python train.py --n_head=3 --qk_norm=false --bias="all" --tie_embeddings=true --parallel_block=false --init_std_qkv=0.0538 --init_std_up=0.0538 --decay_fraction=0.782 --final_lr_fraction=0.1
Each number is 500 + 25 x the weight over its row's rms, rounded and kept within 0 to 999. Layers, rows and columns count from 0. Numbers have three digits each. The size before them is the row's rms in percent of the matrix's.

# up: layer 3 MLP up, 768x192, rms 0.153, rows 454-500, columns 0-63
# down: layer 3 MLP down (transposed), 768x192, rms 0.142, rows 454-499, columns 0-63
up454 109:485472487493499518521497516478481509488500515508532491446494515504495499513533516514523497516465485485545479519513502533531529472496490482504467545454474501480515462489513533531505454497502456
down454 097:534478521528512498513476481450530516511564527498506467466482487467486513538464482520476518463498472470498482476490527489498494506518556551521525511497499499487527509471524488535524519478506493
up455 092:497536505453547481480503507497483531475505490459527506532474531463483526504453512475549422499518498494486511503486508525490478514446507492526531459500503482516560501518503523486508500510483476
down455 104:497408520493532481504485519481456486489507485467506467479486477523533548554483517495491489476525515552541510490487523499505510498492487504497530516471460501549500480482502507501548536520498482
up456 102:472487532484518514502536474490460487465439490494514509494528458510471493520477498507447491511466553495499464522497520508475572476486510523526485478504527495495531463439476513534472503485458494
down456 098:482507538492529442527495463497457476486518489550518546524519478497538532521523476488489516525515502554497507495513456515507512527510491515522475477517508482511473493478517516505483465482494548
up457 109:523535506527502554438479548483541486522504491503506506489522476468477462464535487514485462498485493508486508491531542467548487525485454515487477515511519481461504575499523536497491481528442517
down457 127:519511502505488493525503479482549502488514515558517472482511457493466489470478492552553510517502477487530515498491513538476498502522513506485471471490495485505533443517493517524494532491472468
up458 108:484514492489525494507511476539503497492507545500498513478528472455471510501451489520509488493494472515513527511501503500521501521448524500516467492524501515463510476479518487496485485513564469
down458 098:490479491485468532527511522511508432549518485516497518526504495469485498508494506538482483521468508519485506500496491453571522511501525514495482495498477484508502518464466473550507519526495522
up459 100:523505476495502494503522503507473493497529524470500508477493501531441504494510495494540452482532461494514490547482456540534526451500463469496494485518491484477517509520488513503457546475481548
down459 106:502500493513500511502501471484465491489540486469556518523502490479470520484482470520506496455518503474476439498495466512548479511499506481506509467551471508500519497465511458465483493513508539
up460 109:538453489520558490510533478485533510509475456496490521535507463496520497467523528486516532483459466467510491502533514444486491460500545488515519489489520531521449527492540518494515479489482474
down460 095:501469509482485492503476538483503487534552484485471479512514505494521503538516537507492467486517507551488495452492524553481506505498518494530523512546494506507461471510509480459470484475500491
up461 104:522469487481538478501539475510484459491514492481526540459526522509471478507478471492459486496514525517529559504466509494500465487482547528501518468530493510521445477495504467471485528502446515
down461 108:513530488480477484522507483510453503462502490523496493520505468427496521493476523514503475503537462496466514519495480501485508539476470466469507500493475507516506441485502504463481471482478478
up462 097:518505494501482511493491481473474463576500475447525523483485517537511485506500491490513489480442484550497485514528545485545488490503489489533507481561521512449544523514499542520474488542434480
down462 103:497519500489502491546518500537530540494473465486499515522508508436517536502478534505471499489508481477458496516472485517511501472444493491503480519458460511542512478483462472471480530473511473
up463 117:529435494506495470550503483487497503534490488494491486513467512524490498441497518502533490473486472548519478495500544497496548496515510521473495483496508498450455510535542496506511524513500494
down463 094:515520533507472490493529514498478485496481496520478511504505506456518499534548536488470499508501528506548539484503488501538488442532510523523530469495524488503519532471490483497534519561536488
up464 099:491492425503512478502483477507524463494475483501481495498453477518478498501540548536494460453478511507498538576519527534522518507527488478473482493473452500507517528535457486492465545514527503
down464 100:498513476502544469464496462496507566502487497533492471490476499471430485507534453508531500530522494526477511513527482506525484500506491512477543531498471469514504498519519487498499509500485517
up465 113:504473525489575509505544485480552464534508509527527508511525505516502506534490498522544488524505450512539513480476498472495481467540489476477494497481472555469496496522521515502463473500520522
down465 120:509502497482437465551498487471561517528522543558512472538524497484555511530522504468486535518532501478493501457486519501524454482552513442490547523504498460508484477536524478539487519479517522
up466 090:457507471456504473468486434463495511519472465479547498513474501517537491506526479512538498487499465497480526479494483488469497485465509475525488492502513503510485519465488513504518488472517496
down466 095:502534520491510461492489565510495485480501535504509480518490531502504464460516535479513472525473548445517509526533519530449512520468519552488453493484518485482525522509491465507503490486525530
up467 096:525470487469469503517514448457494499497505462507461504517482450513535484492539459489564486507476491523499527514498502485498513504500510494476482516490507531460533506497476545524506476551504514
down467 089:495549526531520513526455484508485510466477462504499505516489505523501496496498525492489489458469478513435487479535494486483451485502482514515520512516524496490512492540525479467530526468523528
up468 091:519529524471479477544516513491542494507528517496454504506467531503523502504516515500498464507505505522478521483478484517508541484526470451479474509475461472491538540497526511510498505503491516
down468 099:508481500492502502464517511508479504544528495482521527532489498448508498527511517520509527479489481469504467498486513485480564527455450501505538531487516475527509523481555490506523491463490485
up469 110:495499551472506514480512511455519545519510518519468464495516482461526524555493521500524519477517496503495499461520522469521508516521478474478481515467544483425502462553488507478561463500493451
down469 093:483464488514517514508506553535527516517506485502534461481448454488476462550499447496501487469493523548541462526475480515492487476499509503540519536423506543516512528498467479506479488452503481
up470 102:498463496482517505501500465506517471497494489500540522533481444475482507464499505512484480503532512478499548491506479481475498490505490484488496524510436458471511489476500496481506515503537498
down470 108:505505537487508506560519521538512530502537500462510498505514497533503502481530486463482500491512484502471516477540464508491461506532536520538480553507499500439535503510521500490488465536542512
up471 109:501528449494487550495473502507491513507490522503493492466477519469505465499501519509508531468497460488514483502497479509485552512504484505497492485502472454524477523465468478469489528464559497
down471 108:488514492468520503509482519522491522515517511462463525523510481533490475470578499484490486470550481505478529529534517473469523436518487495492520493531430503504503514483493480478476483482490463
up472 118:482501550473496487541490478502478508519481456487516496482520466485494495485495487513508506532455507544510507462517504491488461484489491483538477516540475511516484570509515507514448488519506463
down472 126:516514532502491471523540484485486453474494473475514533527503474516502463497549545488485503505517473498483501457493449475546462513508489530508487460545465499518484504489477465509509494529513577
up473 093:516472527464494510519465490453503523472506503484511491515500509436489508488492530518498489526435507520521516513482445491495505559502503465462463481494489478499548503448502508516508496494550535
down473 090:535521478484527441486461520505475486466511507478534508511489486460466508528456515482492510512500529497471484500506471492480483528560536481495506547517512479510480501501500491499500484519520527
up474 108:486510525504473541488465480508457492514481507497532515469471478537460445534515498481522475514516507529539531564504529473524522494461452495507509488478470517517499511500500533501503536522479507
down474 081:537502546497524504517504492501482501484527466423503524492516517514425541515502500518492511488525488476439514501463475525482503517492478487502469506485481501537504532450470552499514497514489484
up475 097:521525505507494501508528500459527544508470555488510540543531514527477491499493500501543525506540496501500452502488507493523511506478472533491467465514491538441533511516521473503470458485507523
down475 107:467526502497525457538511503473505484507465504533496502458535505495463487496485520464500494508517512504494502514462489519521456532492450497476491507496489492528524470481501488539489471519498493
up476 109:488503503487408460516533479491499521500501490505508516511484487537535483515505492484498486491509504473460471459527543511498494478534481528541446482490555464506497479509524487489534530517516509
down476 110:501533475492500504483526542491477523499521515509515473524488477542479516518484440448523489510514519494485491485487491533504483477476498511504497452466508491501475469476519507542488517469485500
up477 093:498503506565517496489502509515539470482488473497517485518472496502449480501497492490518505515543475494488507497478478513468510496519503463522541490463493516502436489465436551510502540469482504
down477 098:525513517497496518484513464542489509525516549491485529474470532496482522478485535468500479501531498499483475515501551475496497512489455510490487519499487478504488510457482504483487540493474530
up478 110:469559492474485494494480478482530523525524508485539551553482542459511505499507507503508472489475525508500445497468514477506478479509461525474521486552527510496469524505508491467466467464493528
down478 106:490540526499542506478531458486453482505520490486522460512488547528499465489531519498498552493477519522518507507488495527512496477500495478508470511495493510517472501495537466467483438500482538
up479 101:506523488491486483505512498527478496483481524506522519533503493489488485448540571472478479506513496525486533498505523481560495511504465488488478451492469456506513468492525456496523493521507541
down479 107:480511493493445549492506501518501517507509488500451501495484538483491516452491511480507527496514539525488528541518524543519519490479472467482473556462483449463532501509549519500498464529498496
up480 111:493509542538531488471491539513500545468496481473510509499523457474514470543499498501499522528477477519477519503553511514450485493464478496510482515452481498487566505463470506503488477472466461
down480 088:496521498486462529497529495519472520480459463459499522504485521475510521475540511506474490536484506499514526478485491482507487485487511531507488456510501470537462497500526521492556473454486480
up481 099:534522504496468536510507474484471484472479453500480494510508468463543512472502498480484487514513475486458457516478454538510467505464513501489450476483545518517498511492496478465500523505485513
down481 107:516466487483488516512497488531490511463504479507441511495453493479476475521449532490462487478434491497485482482481496513494456522501515510504470538474557497512435507443477499527466500489495556
up482 101:500471518543515512492514472464536542482487486475525495515523462510513527524492482500519522492494524479520508519499444491474482447505518509494482541509537497514559469482458533499501478492474516
down482 103:452474523461465511519547498488519549501463535512504532485511466483485492512513513496521533466501483494512524503519485489476518532531486473482525498476493503515500494539538530511518496514497500
up483 089:520510463496462522471509471495507511507487518533493540510418516507518508506512459511445467517515495466491512434464497474492532498489509564496522503498487510468495524508490541485534529507496467
down483 093:503483493509520512551487494500511452523485507472485506491492495452518534540504503503519466499571509530481499438536515496511476484496515536478474511511530495490473499475484476484486468467479534
up484 101:533470456516509497480472517530478470517528524483499483481485502464522492531497481477492504502537514480500510502484541461479510532496503502524544540479495562513467511441500510504464524501490472
down484 083:526482524462523478459554537530486523524493499473494513520483512485539548566534488510480491534512486489470453489516522474491476487516513494497469513507486481569492486481513487526527486536545517
up485 097:484505505494509497502516501522485521517474500517506495511498534488519536485481524522503524483479527510470453463493528504528485525556500467452500510514528505498523486538454500526525503484460514
down485 104:499518514471502465485527506434484480509525514447520523493521500507498490511470537453537519488531507540521453515487478500548463468516532549544489523540506500512459512519515513498488477538537512
up486 111:496467522515506482550491524520549508495517496452509459458510572502507493491528488493549492486495464476464480505467504481524476513481497457481536510527518463472558486535509496478470488483483473
down486 110:490548471521498476464459496516517537459524513480494473482481527509489482511455483499477533510466527510562477490497446544484495493496526532492546512494492489510489482514535495499509490510494497
up487 093:515534490505537482533505489500504478516470491483492513504469536527503523498504525470481511516467514481546468523522491501490523519435552469479502513503476490527556481502506524475514468495485505
down487 097:518464492521551489513509513472544544496534519517513517496459487490495493495508539504511536539519493528522486530500516471483484474476511538526522540459513506491531521508515505508454481497508465
up488 087:496531530517521463514577502491494510488504477503458526483526515547538523513508500523476486545492510481463474490503484514450474446516486537497499497502484493475470498493505482528484504549504504
down488 089:498484474513475532503491488545501474521496453457514478502518527485488524528517524467493511497468500547512511524505530510520510536520526522466537504478500485513544528520487505534525506534501499
up489 095:527490465417504490538484492501461511549479497503507482472491508498541454495497508486511512551506486491534469532525463476489502453451544507456486532518487529524500478521487486508499536515536487
down489 076:542536509492545511501517518507502509510494505522548504522505507524479501470484531511517488479475484509527493525503532478506449504518503503514536513513538486543481557492498509488511535554571523
up490 095:478454511540506506485524502476537453489504476513496531505537484522534491500470530517521455478550471512512498498511525495461497488475467471504516525507483459557474466517513483481526508517514457
down490 096:521547511546532534496513524504472511503500523459534513497513517530543511488513489507501440521510494471498508498507498505510536522490486538511452515506513537530476485450550473523498501503488549
up491 091:502443507547557511518472485478523524494510495520506513536527490486460488529506533511547487428508482527502527478511520518504514502449483459488529550513523508493459519502515512447497506522498497
down491 086:529463490495555468528473470458472489527501555524537479485471488457520527516485487501478472463506498490487488454506489501476534573513523518534504517469488475489502516502499474512502471507506535
up492 096:509503470542514530488502519550480493460482526532553501469445465476488550550463488509510486508514484522530466493508485482502533541512450518525469505488494530464507474487527497507513498487504510
down492 088:524468468495534496494492450478493503484558516490485449495471488533510524410480509495464529507500504542487478480515506471508502540512500525493469550535502550520505544478478503502483467536529494
up493 093:513516506535486474521481512498495521498500523493508503486502500478516530503510509453501523501482507512526525465520463513482553480515474460464504517497520543452482489484488529463494529516471477
down493 092:525501511531509528444462539497560514493542467486490491537504518499504547514537522488519520497489485492520450492498487517515567476501518456513543490491474492464474494468458564519480487490503454
up494 100:439517537511520489496544492562517473502551463506503523510516522531514516479488497493457506490503526479515527522509496500524479526486488490525509485473479481521453530442494508554446542506434525
down494 098:509500509510520555489537522532516423489470536485511505510473492499509493512496547496492536507457518492506462478497487494530532502482503574510505532468491474492474493507525468542509518509482480
up495 106:481464485510490515456481506537497476487482503513500530491545513499528477486535489533440466525504497439514479463482468468435513518485524488492532529525451481584546462481506516537508480484474517
down495 113:526504510501508538510527526533509536471534499491484469488542535484488487509510501500483495512503531457448523516514520531466520503486520539496541502527507522486508521485514493504521489530515477
up496 109:449527483513542486501555520465502492504460507551474445509493521515503495512487511528518482533469515525536492524479531530522480467443490490441522505511495509511513525507478487496497497534510469
down496 102:514486499472516493480523536485471459531481524573518498504525476493524539506484515499517475512486494499533464438528473471545485490455521567522522475487517466508486489524526530468491539498458493
up497 092:513517530475534510488487477503532513441493509522483498465487506487520505549525497486521518476496512491487536493492520522543540524557479465500480510504467498528505466540475500497526510513468495
down497 095:516513519464516515500515472497510517458460542522505511474496435501535551512492497520530545497556504466539495507507513528525505516491520508508508536512495508498468464503513471509503555497512518
up498 101:503503521471481499469523510501491500524499496494503540470515471467492530513543515489485480472470485516489487468517527457520452483484486501511488529524506566521496550461512502479467556519547512
down498 093:539477457531510501487544512484439519496471503537446530506521497492529438565522496510469507488518480527452485509496521503505497514501486535501518492503468468512507466517530511490514498484463499
up499 103:519430474482515485522534474510514528453451450503525528512504496477523495503499483524530529505478505513537519510458511496542512481501513545531496475512541498483463518467510515444469521503500551
down499 102:529478490506500494452516532463505513531492500510471507526487512482443490511537516539474527519469494497484524493477509509478510492510520522456511468521516490536464494480537473493530480492493510
up500 102:516525496487508507453468463538455457505484534456523485497490503496477511512534480517492527511469492547537524507499491537500494482511493546500468475530491504540570473488546539472500474505465519